From a checkpoint of a small transformer trained on Wikipedia.
Size: 13 layers, MLP 2560 GELU, 78.7M parameters.
Architecture: LayerNorm before each block, learned positions, no biases in attention or MLP, normalized queries and keys.
Training: a variant of SOAP for these matrices, 2667 steps.
Each number is 500 + 40 x the weight over its row's rms, rounded and kept within 0 to 999. Layers, rows and columns count from 0. Numbers have three digits each. The size before them is the row's rms in percent of the matrix's.

# layer 10 MLP up, 2560x640, rms 0.183, rows 550-722, columns 560-639
099:509471562541499528517476511519496460511562466511578492546463427533496485601502475482506530556508459437536544431530534563535460484459555491493461517498570466526551544440417507532523513486552542512506500511476492568522475498435554513414489514
099:540452548437531470533521532525446514536468530518457504500556503478554423449508474392534427472498454506491478497505517575486502457446500484455489456488445499545544467539444510546471477496451497521486517428523454521504495493474491528517488432
105:513476447525575467466525493482495527513463429507465534438502471481469510540462506549409470503496500455472436499528439460439474506530456487442469513552471568533501534334447472518500497554436512495438513552420511485469480598577561582484474471
103:541503534467487475502479582454497442493498557604484522501498522498554497521495512531501472474531485530451582522484476470474479496508575478469421502490451578458541493443502556486490514507502483483512504449479501494544501491532444572543534507
094:517451507594463482523536502552509486488468424537490497523503469496563561448510523445447506473506498472524475523496516503482564449525497457489525446619413579452527541422552540440533492460549554515517536467432473499455523481509474578537492501
103:524513446435522506457448487514535476473471513522539494572458455495537506463435509497480487489526495479505440483580450547463500482456492499478534495531471512542521524489483551510538520468422501551492494453514519501465593485456517522530551472
098:501512543477455508532455468510453517535547474489462400506505499449539493497512542475525561473468467429422515458565493544550470528444505487498487513538524481544441552447516454474498543477486467563484612531500492463519505486543515549491553497
100:523394557499482506490488454474449457557503472486526382542530559518498486542463473511411470554480475520479528389507518532479558542445518489465482491466488487439504538532523503528480459530546542476472485416498549412534473480440469572482475519
096:554467546529480602493500470470464548472466493422525544524509499514489467439534446499553436509567534507555432455578482494533465464504509462466540476439503492489491574427547536537478437483524518518483470557446532534513535451484536479574502472
100:514580539486500479512541501535462560513462442495460407593567461484529485524577521511472513454471525517473604449515461487491494519502404520509547522545502495640492460451525522455555559503534535394534492444566511496521497494466486461492510514
114:502508565480540487528443509515491428527440561490563468523561546549482522492521499508512508521537450515439562587467503470495531476505523516523468463469503490388546545526546494523521494541522498488531542441565480445479526520518522507502483458
109:491451518537463475530499460501510465500547475467482515524568468455552459513522514479566486548538495407510455500457500501535434501585492547475512569503509427502531527507465432463508435471513519564524571396547530535437511503480426490496573492
103:492492490485435479506490514526525476526543443440489542529466559569534495473557519463441440441554523575493512556569494434458549420534498494485507531506543449506501459548519445466516428476516486467532448518448419533479524572468597545503599502
101:536500484473459447511438500502477624541513429542543455483561467507554467565487447544610473520486507440503518451601523477454439479533500471604464501458421555563460540540547541522496422509526590504457525500482523492508531412450493493509531564
087:564490497520511497425549530557462428423530514540459530529477495515500488588483526433485516475555481533506505454526514611464463570483528529521485467480485523491531505540499468555491532571489523479500494497470468547488454479485478485477448507
094:470476463500512524511528460452549548435460519500479456453572485473624495591490481570518465538524470503544506471502517510459557499465460466577504515560498536487468498511489514498505462562498507543450533460513416511493478501515465487542507406
095:537595527557481545518533524497520437511370516528523425432530529517481534523530495494469476500505495571505473509479541443510485561528556540500517525457465498502505443523514456527442539530449498516539434492513534505441527552469471450557547481
092:480500482440466523554483449546485435521518475480538515591581630445456503518476552518510477470521516461543487520465441497453452568436522473519493505412448492510547546590484525586550513470414490472456386526576460502487550477516498462440442471
098:537554548509447463527478545579530553500515490460471410433525557561480473479504524453552455540493539516519437504503476489486480456536559480426516524506525479542496548480447460485551655477570588556517513486545500439490528505497513485500540486
097:484535489445439507425494471523512450525503498479525508434548495537473482466512438414548472516482513438553479502494512559473546505562542531492508489456455466464547538525468508432527585488482467530477503443462526419501486531607449487477482490
096:491536485498509499498562551510527516462499499560501470502480496515545469556460475459504502419505548502521507450564467529494464566446461442551483482461583465536504519469560495488532504548470486471495538511474495454525463482487471523503470516
106:570478522465516498500489504428567561468525509492490496564459535460528503401459547474488574496521543508469485577439484575476451493467384477505465471480511515500513500474524448517457545481443539454505476515488504466528533564536554490494491435
095:526483492539556530495554483424500515511516487568521449511480504489486475515496494470401479436460567474482491465551475501580534408549475521515519495571516507477535505489495480504494498561546452476448471499438526523518591532513536502522487555
095:475497522518496489471551409525437499512455470477545514527497490490491558460518477451373419503537597521506505469579514517520468481498530478521431528488525556548457489487458520368485486420513505461489407489423509552501540468449511522511532442
105:557562487557509529508410469462575533541491514601505585517492479466512434475465463508505482470513535524484492491554562471566465525531583548486514519497529461467460529526505498489527592489516456567523488451513436443497516441522472519551524420
093:502407507555492523485569520494570437491491485510524486486534436505473449467517436470498456509515424454490475506509518527516422507520482530480529469575513435528538433453475490513504519555451435591514533499517449606503541456512507462465474530
103:438470490547493522487526555492473478532514482498475537538501482526429432489524489495513534504444469472532523496559474483471536453484522428559521548506472459558549404502565496483482534448518480457503460493456448511469420531531524565471572476
096:562536504496535572544586526540595498461473428504465507478538548513477502474473532498476511517570518455501455496537474444428461449522477558565543433445524533446469488452613503519417439527517543519453570453547516512471407609496483502485580501
097:480511516469519518477554515519501526518546588478531546456492477467502473457461566561480522544499541511556498497509486550553484558527511474544530510525553456475499464484548579519556458534490540551459528544478548576426532400584481481456484525
100:507499464523464474505492502504455501516514506452489500502482471419529484523453454500567525523485527460494492470533522481485571505451493521513472507422521530491504474574498512502452545532449455450507519478444514530489498549527521583536543505
104:457587560490443451546474499525514568470547482516468488502473502515608516475442480529581548476536450477500481468508495509499523517453483472512514489484506515486539458567495522457522502471449503422477485440506512517452515539524550476490458551
106:565512453518447539438531540477519485526483494528458440445448495443508508484471490471457493531498516452447496552473492542499488481475483585517544468524501479511494594456500530514550477518474469487514499502477507569516492448492521520512525471
098:499456574520492506472570469489500508520592514460509564538535577526516499544511554537508452538499512536492523558505548438500465499509556483456474515500556471437488471528446526552485431515536619441530518463448525519490505577529546559531479570
095:457528531491453431536495520510448525529570491430493524434500473563536501463476430540504528591432563471531482568478458470504524450545461492541592526441560461417481527477539488551449510546520508549556517486431525463519506484530532573522479578
110:484504481526504496430491464572480488477557558478499437534485485480478560540505498448537530495511526501526483551433504484520532503488447553542538546489482479520526465453466515456447530474527506519473488474534473456487493465489527570494489500
100:529526490496514506523472504572529448561525510466471505512455533448566557630514482477448496538519509513461559504540413535487491445557560485516510450497492464554500479485471523437552561448468523447541512538519477423474530537619569407488477453
096:483520483491465524543558525494513482501584481515443544463460528554506534519549543448469472514618492543592485526536498499517497565481570538480506508480471499497519505556476494463474497523458501517446458540512485454472498542528436508540538515
102:399525527437488461555422468556535547507515475517485471528540547530592533522513488582486545504516479475510492595485547470541438523496509500480473472544495455451441503519516545518507508565529554494487483461441436526498489522524526490437509476
096:587512453446579584538457494545454503474531479477484515514453508524425553482527551487486509432492539479489440503510516500487507517470450447506420446454543491441531584508537473548563520598525512461462520504484502565501475478526514541488455485
094:504490541535527491501476508506505562498430451498421451434492450573547477534436475436417496478472460574555474502493529519567440520497500504545475486476473416553511536507519510477564508493553485500507525494453507506458476542457526503479498526
110:489507582511492567474604533455470479501450517457511513506513526536465543496501460536463533454506366481471526429466490488445504493529488472471455456485505494524510457497500514497476504568471548465470473523545437549494490520417522495488458415
099:503505560462481525493507509527542428522461490485497514548473508532564489535469440482523425469511490450511478472480506536539492481476478476539539470598463455420523532541398470479455524474468538455499497499533494490552540521477438533507473561
104:577515518443503528521525536487474580544493452549468543482608491556490457485507472431490473499455519535536529484588508431567591533547481518511493486496490432446506547490474528424529465475488551464451541491493469495532481532467443549491505514
103:522550512485553503487489465466468598516447463539506508490489580489545583520493538502575542499518455449462512512460489531490517430476481439502475547537517548448492570510460495476554474515417565468472472432576488451547486486450474524442521553
104:550471525453498509527468513452506457499505468479461492448585585523487514478550464457606560517604482520540467545551566529509502563527483526501483521440511492518487465528490499533522491510524451445506505505518523526501474404493479490436525586
099:592503472530527623481521446492542452493558555537525489536550457559517520441520449503452518463560443517490511449545503501521468528442508486492476474505517464431522487470412468486566495551493511439481508525529496571535534491502523454521413534
102:484502514415526547477514520566470496546524526456530581474518480507508476542554430505476428494554537472520471512490447567422555530510493450501534483505512494483492416513540494495454470477480470520487532458463466434531454508497551561470514459
108:491547533552497575570473449509516411557400507494550451565441468506467510512498484486562516544502537509520526519511527487506504569475471549459470433566536462472535446480508521556496568480485460498485474407539567464499468504469524490557453543
107:595461554490401478483470502493503550472552447465506501476511546531417568515532523519510424498495468490452491494495562501592477497528529485491402479465552524498532587548488548495532532466516532458434518507567596460430499490577460499524511457
099:522581469478470556523578517485445476524515474520524506434453486560489507475462443527552437581542512507481543476573526561507514505593467463468550516502521495510441518505404477487461534523520570550475505539538559509515441516531555615456600499
098:542527435503519513510434503489503518550504481574478586514532554385473421533477412483558424532512458477483413495480436501473509512495459472472508512519532557436547498600485503617532463497487527455514493431473505529458496465529495491522576446
102:479409431458508496488433493456552488494490525514513559527534496452517454498506529479551498556542476495513549461558523519503405531519507516506455478508499512509548479525483487484369478419450515479473501484504478501518424505442463531518480498
097:489462542500555484482494480548514461526432523501444518508474591544475529474494566435493520538493530530530551478469549480576545519564529488454470499495551482544516516499494506511512510479522474560408470487494519511573475510508484559490517497
097:498514444501455479533426464549514491514456515564545498495539491581489520505511480473490544531496526498506498543544455405444489553484540470469499473552468508512457500511461541513515524529491503464473535511511557469559541612461476497489410469
095:485451580475492521491569469526505533495490526496467465515447507546547473510499496472460518545492412412458543617446438535515532522476530472440478522485487530467473521525435533518527464495513451480456530475475520485505528477445515506512470439
094:507455514566530468544490459549500506505490557532435542373556487463552518412560446503489461447389538529525546487501469466516467487547517460480498532430476437455489533529395484510429537508508537457524515557519522524538550495493561520467510510
099:557455516470609579540567426478418536522528521534542527447461447528528484482504515518472552534517484515516521517521518501498448530456485518461405520464454490474500498459491530460569471502473472477506520482479506522559533458451516478516449471
098:535527550537492474524493482518456492478546511528478499505497508509557441469513494532571511470546482514484502542528545460518510552475487476520524478485544512456539563504523528551462511474533465530498485466506474539487491480427485525592485476
093:481436438498508535519434500580447505547556543562464578541574420480510531485504433556468531455517496527552485484481496470464495417518443554555599441530460461493463509462426486542520578465446436445478542469543542553448470556477485531504514460
097:517573465483408546495560507528481551494540515505525586495495470499456472594529542464526501448502482469484496495440461505596494512586444544456522553463540507557566469465448540483544538467526505448438470543518582462460401528474493464481487453
104:566491525559496563551551478467467501547478514503470582457517537499523501526489412465494434529510464529459456476524451494569527503511457534488434472509613487555522540563559441462486456520541487489509515466524453521493532491487504483463445508
105:481482485534527571541518585513485521512551425508517519525484513506418498486494548531512506520529537488529495515486539497502527517534495491448502456550525507480458526499535475443490463460459520525440466575481495440472494465610483530523525486
100:542467519527451451543483429466557519546485550505512480520543443510466500506483539526547513551506497527547436475516506539459483512462468487493568508497461530438470551504523537506511467532528562516533449545468487461517507461538513563493566503
096:512547502488493477476509474489505449473516461476438517496497503473470506477489518548496539506452589440490365523526577523487469476463597449438483525513454570473393503538518496537475535507482448515511513583521450480569476567565493515485484512
106:460502488480467503418415514513505532519503483510518562543461499553411467409497573516506506489487507553501434451502492537511456614485446578510516574524500514381534485529464378533526487537498502448520520477465537458518481459545497492524502444
104:537518467500526490526442480504539564518427505491501517483504521450491534467475504508540585555552596471553439565545419580514434517459545504451519522481512429469570467466552470464518564458546528543464513475526484595481400440427565496468526489
096:493459555506433546481440522469546471492522476456521493455495529512427479550446481476451498550451548484473467484535477482536549548461504480485474515477472565462497445517483533525549504532538545493453534499512561471483567496468565480513547470
103:395485476522503499467494559462511539491470610534496389501460526513456497459459491464536523506445487498570499517500456507499518579498462506479484499428546453506478467526527493443545576466439475516587496436439502523556480441460537516487479482
104:573441543439540480497526511485518534480416505470433488506483441518475491551539439532477493509467516523504541563470584462499501491507525474526484490482533565486477500455565514567477548495471510450507433446512498483488502496408484517530477479
097:506476491494474544504555487492535512514516571534529518532496549550553529529525503491482486436510553518505495480509517541540464500463467533515517529517511597526503566465478490557505475448528580496501455516502525491555483509523498542505467495
102:479516476510502545532524413486460482519466489500502541528473544472543483472480499455401550508563543489444471495466496474559546534515458470484532480480471415565566491501555493522470436497435460536425475466487499507497503479476580552481488478
102:565513543445493488497484494542456469522512515454523409573513511496472543504460443529480513543560534482493480480556465439457525485584464508545545482496445430411548541509554501444508458513457554521429489487550554495479585453529510433452498475
097:456442516494499467495457448459524505522436576548506499482490447535558435457433522485450526536461495552468545481438522469583496546483514507520539494477478497536437466483493483497480505450546537588509543463489548461452538482530466454488498539
096:540445499437476507507556486559464492514584503504446526469511489498508484557455537510502434551497479462558528486507472480494494517493510587510505521428544533494424515482515520476477470501470548434457483587471489484499495578524497477442507511
098:444519490549410496488501550449460540553541516446468459506479560468498521505579413472501530467502501498477569540546525534414483505411469524461534514364447542438500458503505531420588591500482572497506473454517516470500460510504457504492508468
100:502473585491511429476432578486491465507547544527486540465517566572593508541543569521526563518519550506544442493506437494500468512460444484513518519473545513473502519464503570453480515505463519491507516543513541481534550470528506530486400474
104:479481561536491495502474512440562480480581473472429495494459553459490482527509439478528601468496481517504533564509464481504497495506622459483489510475557498479452513484494490426469484537459462570479516468530489541445508519440487427455432434
103:478425509487518491531476481535496526492501487479518548464467506537523570528504500484461467478511528538512449481496494499433534521493513547605531483493437527494507588494486537475512450514471478499470564532546474506479549454511454494533571466
098:516554469486515507495457464534468460510524520523513466547531514528537479526495587501503553477472531528508429523518458553449512546484500496479521541511536463484511463472491566497509545560535409489519497518474468531537548511484514532526536458
101:497549435493515452490498491457511530497520504479551546491464536422532430530587507474517451465480590511507508539513501404579494472506476452457462494523430474502504449515511537513474543519533492501454489509516511561408514495510448466527558567
107:542503526530533476534506403423509531460512473461474511434547479471536483462478489495447495455466496536430497545514481525454465499473502511574457486461508478490495533584483498486510494514512544498481478507525593525503512511517543462578511512
098:473486524547478483457616455599504506545537497550551453465469493451436498491493520442497528530557495467497524516486494538482493477494471504453522540478506493540494392488495519512437564464505517474531483519466457467501470582423524537453511495
096:510531461492536520531498529499543511480529509486529588538456499469481523516560567460484456462518476467503497502538456534506493494480548521395519409510511523514482548522528547489560521547462421447478498445469514516584398487547516496447498415
098:483455466476512579461486467540443499494458573409485521522525483514551507520505559506470545460488502473529473455506523543586459437467512529527489549438476557550491498458550498571470459469412592417497466525469462468468479495493529463503590430
102:517496513484503503495530400517578490502540524463501497510480514500526492458511464542486492477509510499582472507523471503494558435522509525482442482551482409464551450565570516515479529582458426526473514538417518486569580467536513479534455463
103:556516514512552519553514520518458488479489486491491499415478492500512470495514510520485573528474443618557500466599499505471491469500570506485490491480481478502503537430486541453435448478434503521462502491445534535451543500465502514438496507
097:428508532526530509439558471558528513544459483551491552487492492480477559583480588438595484480497538500492496415447529509439510531493511471503493514526466521494552549472561507461473556483524432541488467551536478480512476490412543599551431460
097:460551496470481518499626497477552488516518451391503446466471466489414477446520546517411481514556518465518513476494478520506450516514496515509499486527559499490559545550521484514527532541513533473435518504492515468510477560521516519513521491
092:530463524545518494556480502455540485460506482497516422476447571508498460573525485531464449485566495457507469507473505525502514481480471495484480523481542538488495504507518493498590457519488603426412489502520564408440481515448477485556491512
098:583531584506553531474471483505479515535506595520561490640485510492550470502555493505535504453507457533485531430514510524479501479502574546488493527486542466505515510502513434402512522518517546495519574469454521506460511571523534492520512477
102:497467464540489448509452490484482509494506474463474506466489518443519521499483436426567548494542505490556536486467450564476519557434488500553577455525474494464529500440417474506541483522406526493509542509484488527487497427436505526467469510
099:413461575454547491459581531490521479506425511587518487499532433489535478484487409479470524500486448522461485534492515532507415496545514466526467519553507463450527513550452479482487526507536548461504428528490508440494503440408483547449479503
110:464536486513485468558509462424455489470607532490484481473460476552487514465511522488516526477553488481528497441534524562501469494498487488566516542526559517524476458508526555479538480549473486490441462545487399448492504460492529501510574511
101:413564512518504468566516465476525494494575469536521538442526488495488459470567554495471462493504464471562504619521458484520602433493520508434467478420445459528524549547474492519486456490469471528459542516417531499506485487488536511479553553
101:562482552520526475544457531527511526500473468469520520451538502496427488496513518494462485555545443482522500465521527568561541457450514540521497497436505509527493558498501476532515523466438506456446488488531456472496457448565535483496485512
105:568563505489546486541458454519488488516478467469531524531468452522484496517473521522497486472523466502499512519443514463585571532477481485489492511518478447479515537507473541503467338516447540568496571530510486459448444503467504514474589498
112:374441463527462460533510443516511519588479534488485496554464484525519487495559486509470516498433482546518457527393514576494469461527515518501552530488504511610501498552476586558477402458474490418460482488453534472490482473442530452483505554
101:492534513463547481484536489423542468544508569513490458522448541527458484554522516549522542496503515435497511529533427488499538452520476553449528507579582437465519594486518494503457536558442413528497488476479557494492422465551434518491493461
099:561530478454462506465445529527434511442532398512462510474531505572515549484539526488481524527494464502547418505456417464475480488530410474540493456441408494450491496509561499475528510444424527439491556451494496474452581436574490420443507480
103:566528521461448499517451471577439549514493444524533494448507466488525443549506503543467488529475489516420507550576415469601508450509504526554476526510536445525523529510478536544486545471469501530549506533518451470347546510467487474452551516
098:426545466519464533464525514534510517511520547536455438475563445457484477488470421497436467513510478512511511511484492489448426460479545501449516490535482497422490448494516529424509494452430484505490447525520438507517396540494454534580518492
106:550485563524589465497503473422395578417511465548492416523465468517520445420437537533487584503523475568479527504536517484439418517506427454474489463461497474550481485554525447543494510449532522523495513506494516460500423514495448498495491548
099:508491540501443576446510495472554521469567447485498558520553499476487505517482522467477495496548483525499463534480489523550446560579508417470516502556534412443540489456529485522510564479463474493485451477521422497537612458558462519462532455
100:592455507516521487464595430486569510444500477435489553566489452603470481476510405557460480454523498511539568525551501425467481546514458508523467461488496584487496490471452455523577475583444513510476497529496486577464493419543517499406450456
094:475450488466562457568531461508451528547473573484504527552548594508528496474480535449507530540551452440500524483491544517505481484540498386553470515478540480533525520477527475471543425465456528484477510494520475474508496466393508465518494480
104:428503505463465521483520447516502535475477518457424517519542467484439544433461483485490479490510494556474590556510478529493536480444534458502497494577485489431550463476505553523551477528515475482522455493544576518497540536503485545461498502
101:459539468409500483506532444504545545431497502458449493546501520416493475501483453507477513499470466552473494486514450511436490459530502515538566465533487544520577530510535476545437483538525597497510533487499486483442524466523563547457492486
098:545513480535525541487488399515493494490521490507406556486580456487450568524527532547590447496479551411551486519484521420493571548554543541489566488498537482507548510518450568515516544572532524535539504512474457520507528496538497498397516519
106:586483548515533446464615472460510432486489482443474608491494415482490467534541469468561411483469518477592583509492487541473529424555489528475525471546482551534491384557487490437441555547401428543493496488527511557522510447414415499532399490
098:580514510517495508409458546491537520517528534467491492540531515546470513514493509422509452499506501466516493541518491437470473480521430461518502555443490516454468477541403489502498502475514476501459427508538534496521453546516561480493528448
105:434561548550522543496511500519461486454486502510550513487468484445544576444491448617501540565463526436543504543447540474461499476475518539516537478471500463410531480491445544483493470478463542499503536491541449548514522503478528501516575590
093:485495520459540522505499500487560464470477467487457531454530511528474528421510473435506470528444500542535468449440480554463481559407463454463519562463500524573480541520446511484459521538476502589501532511538549530438453480467504461525485516
096:530498586514486518458457491477479544569522495487434538489475514445492562516555538415404431544464553579538508505415516562382513504522514512554493446488509468451514530535499503451496502547514559516524492508485516508533522586494458548490490436
103:490544498486474503588541476493516547546567502428517436485554447546505498520502492498492444510432536517487486436477474462543487557559532480471477552587541516502462582538491549425539526458435530496501467501516464545554496505536541517467461468
095:444535499609526438524512482481485562501504468474580448510555453577508562593467535533488559531471541516577509497496462498436551439586465545462421437480456481523496458468404497536487542533509533460535462510518458473491465440487407412528554541
107:579498473446431439493522556483547560542524475528503490490544573530440417469535475478495521456503484543503501536517478522492444426517505585530499492525528515478536638550507459581529531452524525443482562515509534544469445539514521552576549507
104:488440462594524465566516542540509512571456535478478467525549466537537471498458495508584468395469544545499546531540499485493484454460518497497494512427572420526496485524525496481479469491480508524408481420572508523477512365496481443495504540
095:547484533500446519564514452459490537422517533423471515492474511479453596455473515444534593549458524513462563533518499560479447471439404516495488491532503483474560509467502523498422537555414486496514492485524523596536523500574477507557514519
097:527420484531568448499533497535522484442549474468489502543549529515444557484466535463485543482518546473476495440507442543388545488498565487459578447473583518513468481476487511548464425531478491512477518524424424526472551486470458461502479511
100:396521501458526547440500482475510522580574425531471461497507520523419546516507424453509533451476442466478456468532507489518568549557558473548462568578466583515481439522564436498553501545498430571506572507464523522536549528480464521522455438
101:511471482491459567537516503475452522481542454538504488487532531527505455546520578551501572470457517504466499420513474499448512504561524462484465527584513571536439518565531457515479490488518449494512425480515578493409509487485457583460472510
092:459461474499460540513491489499575548502450530491445504463444410510442510526547463512564523545488456563458464483522504472508510510401536457460556587530558481461462489527473472524499420453520479503566494488485501571486491464427546470473462471
101:565530502498529529524528452504494534480589426494429473512500521460507506527556428543453450491424449517479567574448430446469515544517472499480499518553489467504510547559526521476482491517579551506516463484531493471519494454464491534507576464
099:461565563461579548445430471451532462457471494526508507518487474425578525540524493478408535489461470473493431486425440494560507494564509499482479497497477464526553462449471499505484510525504494485530457552523496530450492452538500592481515520
102:550536503484570531563445529520446513477509487593437539419508499518549474492466567499468440425556539481561483552538467503488488471459435487553485521474524485515590444511506542455452455532485514469490553546497556525499539542517509462566429555
094:547476552519454489550509510532472520431493525540550515550560497528469508519436574501397491496570492477528509541512490454493522532547505443488487532525486534527460483507491486517505471489449457432395545535458542432509521507501519462486476504
110:510536409496485554516564597503480456503462528541488489491487539485461544538488473489470490464450502455487490518534567563548411443539467515514506515376433492488519545516543456528505491566523529500515482488546546557490473465573543529514462479
103:570553501455553532420551502542450468496489522491524482444491448379484477485515454489533482513539450466498489523429536564508464472481470468504541486478546525507541544486467481542440517522494479519467554520536554506560469476514439495431513463
102:503499487464430475568455475487527472483512420492507472496447462480527516483457435578430453511497541450506564512556503514550536530497538496429555429526521538537554543515543476516416490500461503595511471494554529385459456528490503512519565493
100:500571546458574478553482499554502518478465565506476552518473510420491502548550552518514505488477528513508512537508532444598532471521473469500510526497555476512491482449565528463501519481476508530555475513489504476468523481442513537536532508
102:539523500553478422465449529553515470431494464563508499514525475484470495541506448470535537540479531425468431491517491551510464466612572522537478548508503585496478580555535549481495530420443479479517502482515494538496544442529511542506513519
102:508494556477505516488480525495514558514496529494430552477526457561522494535558535488523490479488491487491477455534428520526469456531516472566516513456475492502509555526438506463488514475565505560534456557493518489505537501456482565450468499
098:449447598434531433481460477479512545509462553499478506478486486498452437561529458457522486460413470494482467554425478395481469547431533494464545499545481527434429487532498495511521434501524554519519581538481563436442518545473486452524546415
104:527488528475574508499514508552474464556538525550546505439482473611501491474489561481496482443462462530481487490518546483466467528475452481540478489570540479509487454490424515498486494562611510517487468492470428549478486485566507518413516539
093:575479452512481460497504537514440503565412450453420523483517488509430492526515521547527561500570489550514514519521476482508522526493513475534494484523549528467522498476555541516515567460526476549497559346460482423445465536516455487494500563
092:504471468514476457448448482525584537548536507500521466466486530556511474465536462475483526484506506521486575560498523491463443474520510502485539552529525383543539551471525444587483578479519415447459551448454512520444574453499511493444481484
103:514488453474465474563514574497519505468443425530463491462491457494460553507545479486498518493518515469526414540493395567468511531506525477552495542573590542465488498494470532491559513539445582524483459529507559528564500479415471483499551455
100:544553549502446516469432534503563543511497493421535424466529509554478508506462506515519388460446520590488430564523520546511471502549457475515464583506488515542513543473527517425577508566508465506468483495500468552481484456493541517482495421
098:531497513564487513568479535521479593539457535514486514509430528498470476507484466530424469463525506509525562588534556457444439456506465417536515508459477546450444510491472469473481515470527500497508495472507476455464500444558491506478499523
101:503476541551454545490540468429524564513591432473511475441562453517467453477538497519523503505525411538538513528459455569485551528499508458512466597497523477460538489493489436493518448519571544487493481500438499411457543493488458515506483592
107:478443585479450493498509494459518491476537520463482505449557472496534481432505462448532501450555557539498526488597449452491469545484491481523521511589504489426505521472492520496606479512496511494503450535494481452514578516490452439543485500
097:436481511515513562565476500529573496416538544559509525401485592449572486505520507547555509469455469530532453526545489505461456506486539499497516521546534472501537520499493443533538515563536489511523543562496478485513503549514572526521477499
103:506512436512564539460518400617552503500467493493470582462512537607488545488481512462436397462500525455427558440473477528510417534537552506457491508498572483491518533490498437477508491493495525533549560480551440497544455507514554590440504474
094:525474510534522445524537536571536537524532503435477439465464461518532559494465492514522465466474570559475570488513541472511514502536495485446544533440400467471477500523469475528512456532529501526545559492492506459478498519547529504450469506
093:515563516471473519498527469564468467519444442501599547540522512437493479536602455472496508458476554504437537525428464522496472506542484472460563457524470559514521485465515444514601495506539484497475564483573463476484468501516538558472502535
104:598466470505539422515503530461486489566483561535496533512529527477477505528501500487508513503497446476558479527521503465536548510503543467523536514486532583497514504592485448620439461539419554510500457391432498546563504512484539479521486535
098:494488552575492537489561430491462465552528454521463470445480491513499510497496496533538509453557513524511490488523559482513478466478508483396525583484521528422507517467447495574507423478525470538537565555496482529533492615445549466478495464
100:488496536509543487528470547507494557464571442480479570576531530492490536426460506420450547482567466474559514490587497504561491501490544477513555488548476556509491482431516625490480560502538517512555444558482526491526464511564491536527472478
096:563517500538522457478504484535517527483521520473445522514537448508459509513532471450478495511426446416450429526514431426550519526534464511439483515473549515470466506438488541491515413480504466423508505515603445424471521460483553506473522499
095:442553469472492498515456512504436533517529537537514460489461462492525432509487485456466494483521510476455545513480562540457469471441524526486482501407492502531501529456513549527459422537439446502468423454495474457450531514477504468462514483
098:522508452433506528483429556521506562483556597462434486502493395535525463505559499473557540465470476516551522497415504480526493499453499480423462515455454480529505505514492436504543495507492521542486494438544452548485487494470526497480520497
094:430483484518422535408516528490501529558478552471507529482520481486508490522433525525504514497511476445481451469487511507428516514534589494521507493536469526580497497509458529544458527539491492535501475505450516506441489506412458502449526451
100:515499487532484473469501520521508529502578484529459452496529602451482466488442513463564533534464480404508508449463474536447494509498531489520487572463513513425463465486551515483490502528527498487446466492474450450534504483555449544589513519
100:456482449520504517495484433485514512590534525484459521548501490468482483415457511474478461501512464496469504552481491428517471452466534438468485524541458514477521525519542516517497569466469483500536502519514519568378509499476472566508484392
093:534498480479548574442504541515605524516535588532491474425506529529500515451543539586519539474475514552507553479500497498480493476526492494510529532475497520520522485527574475520580519475578507521447551423482418501520521510489495531486497524
101:423484580563542499485486496553525448482523514494477537540466530454453482525541481513552525446469482485434521505463431490517519503450441512454427441564482550483521485490546433455454454496555502446501435463536525480454536527551537570477461533
092:472534471458427498472487517563571523526559451501472492526432484463495517416541539501440501511478468555508475521528474493499570522486501470476497536426509479506536525516504479541570455456500537490465479450498491495493625475438525536525477550
110:453518490506569497508527483517520584541486476470551457438591533517439484550501439438531486515548493510570514490497481447428486534505572529474475559477621460485524550508494497609551603517547542513480488469552501518528533546508463493455502461
105:466533529544523469525425473494544466534415494512476543492496493450521442458579520472483539535421498562508536456504594497530475568531490570456456509477554539493573431484463557437496508493524514463497489549500436505500474453627530558448529472
103:527521495589492570532529549497496518521540462482473469549535491519480496521505489491476499527522486567530505503510520452525554558509487471449507510559488486503475471475440515481443497416521515473495522406561447502531483494466483482456507444
100:453524487497533483456454532544468491459525476580579519526535508526485541464572468522470566593592557499529519450476499517564478537488497516530488479586544432499512464536510518518464479497511512456450600517512500479478534482511507441431495525
097:514491490521505541471516488548531474523464516494543517439539473517502543492610466473488450434546468474408447533538565493472628481474471539532569489509553533494577521494474495505438517536524464616501546491491492471523517483567510500491343438
106:523505538502567498455506451456495514432530552477413507460461517548599465472489452548484475528434463498492510423513495534533439474449442453465448534515500425483512495474474527492562531496551486488495525581571445454574503470469473479516527480
100:591526492517549507552506511559529548487552444489446515536512481528455499532615481489483468512484450478458477467475433526499499507494407497460518543538485456429502477523507591542490504524480535463493492500546521472523543524496525527622489546
095:533498422488473545544531493565448458519548363467556500508438435519496532533470480452501463553524455535523524513517498403457438544556531508550477472453458519508485450488479508451480507529551485500495562566452487523545479514489547468544500415
096:505517433477418480442520431445466550465585524459513552490468517544545499558554484501519570588464538519477499461567506468484486554473512449511510512505521487494580515542578526447582501483470551512496505481456542538498536493488567479523465571
093:481446532526477538501442487538504513519549506507474471483496532501450574466466533524489463555507480494496530522543499486519473536562494553510486524524473513535472546485485554472519515409481523498559536553464528478548535456511517517537489427
102:493490521428484570467448541527538511483538515528538418482543502555558547466440563541479513479425495452519503408522559546519491422546475512481525454509522502586410463450546489535496454534533553433438583506480505468518523477426479449445531447
090:554458488432466470423508510502453577525489482457535450555508548478494542493485469539512481482449527578494475500508493471474424525480524478375463550465514493494524495471584502503523483545527513471515489502519506546484456468551494466469372545
099:484497501495482520525491437457448475519442502480495480473484528546518579553536532486449503430503529507494494489563527493519502554397501487487528469516516536506487501480483502493547462505471488500454630504529515448471488480588487520542478501
097:501566515525385509495503442539404545517497515561427532469473532564546512505432485548540523547518498453489536516476458487550504585457563499516476429526434486470480429513517536505512444555463505518469458535536556515513577439617444477540483519
099:515540505485543494496521519504504509498520480545447524515568503502571568526519479479530499500454482481523468587478507460496402486478518516532461511540512492536518576457529575473538518514461441509504484565407530527526503457550585476488453514
101:474494493482484541541430527481529474435474526473507466512534506466543542479488530409427545483528533500517459500559475484427522459579411460500512516544510467502565499519531546466412417502500512457500506436495493478565557522487479533540549468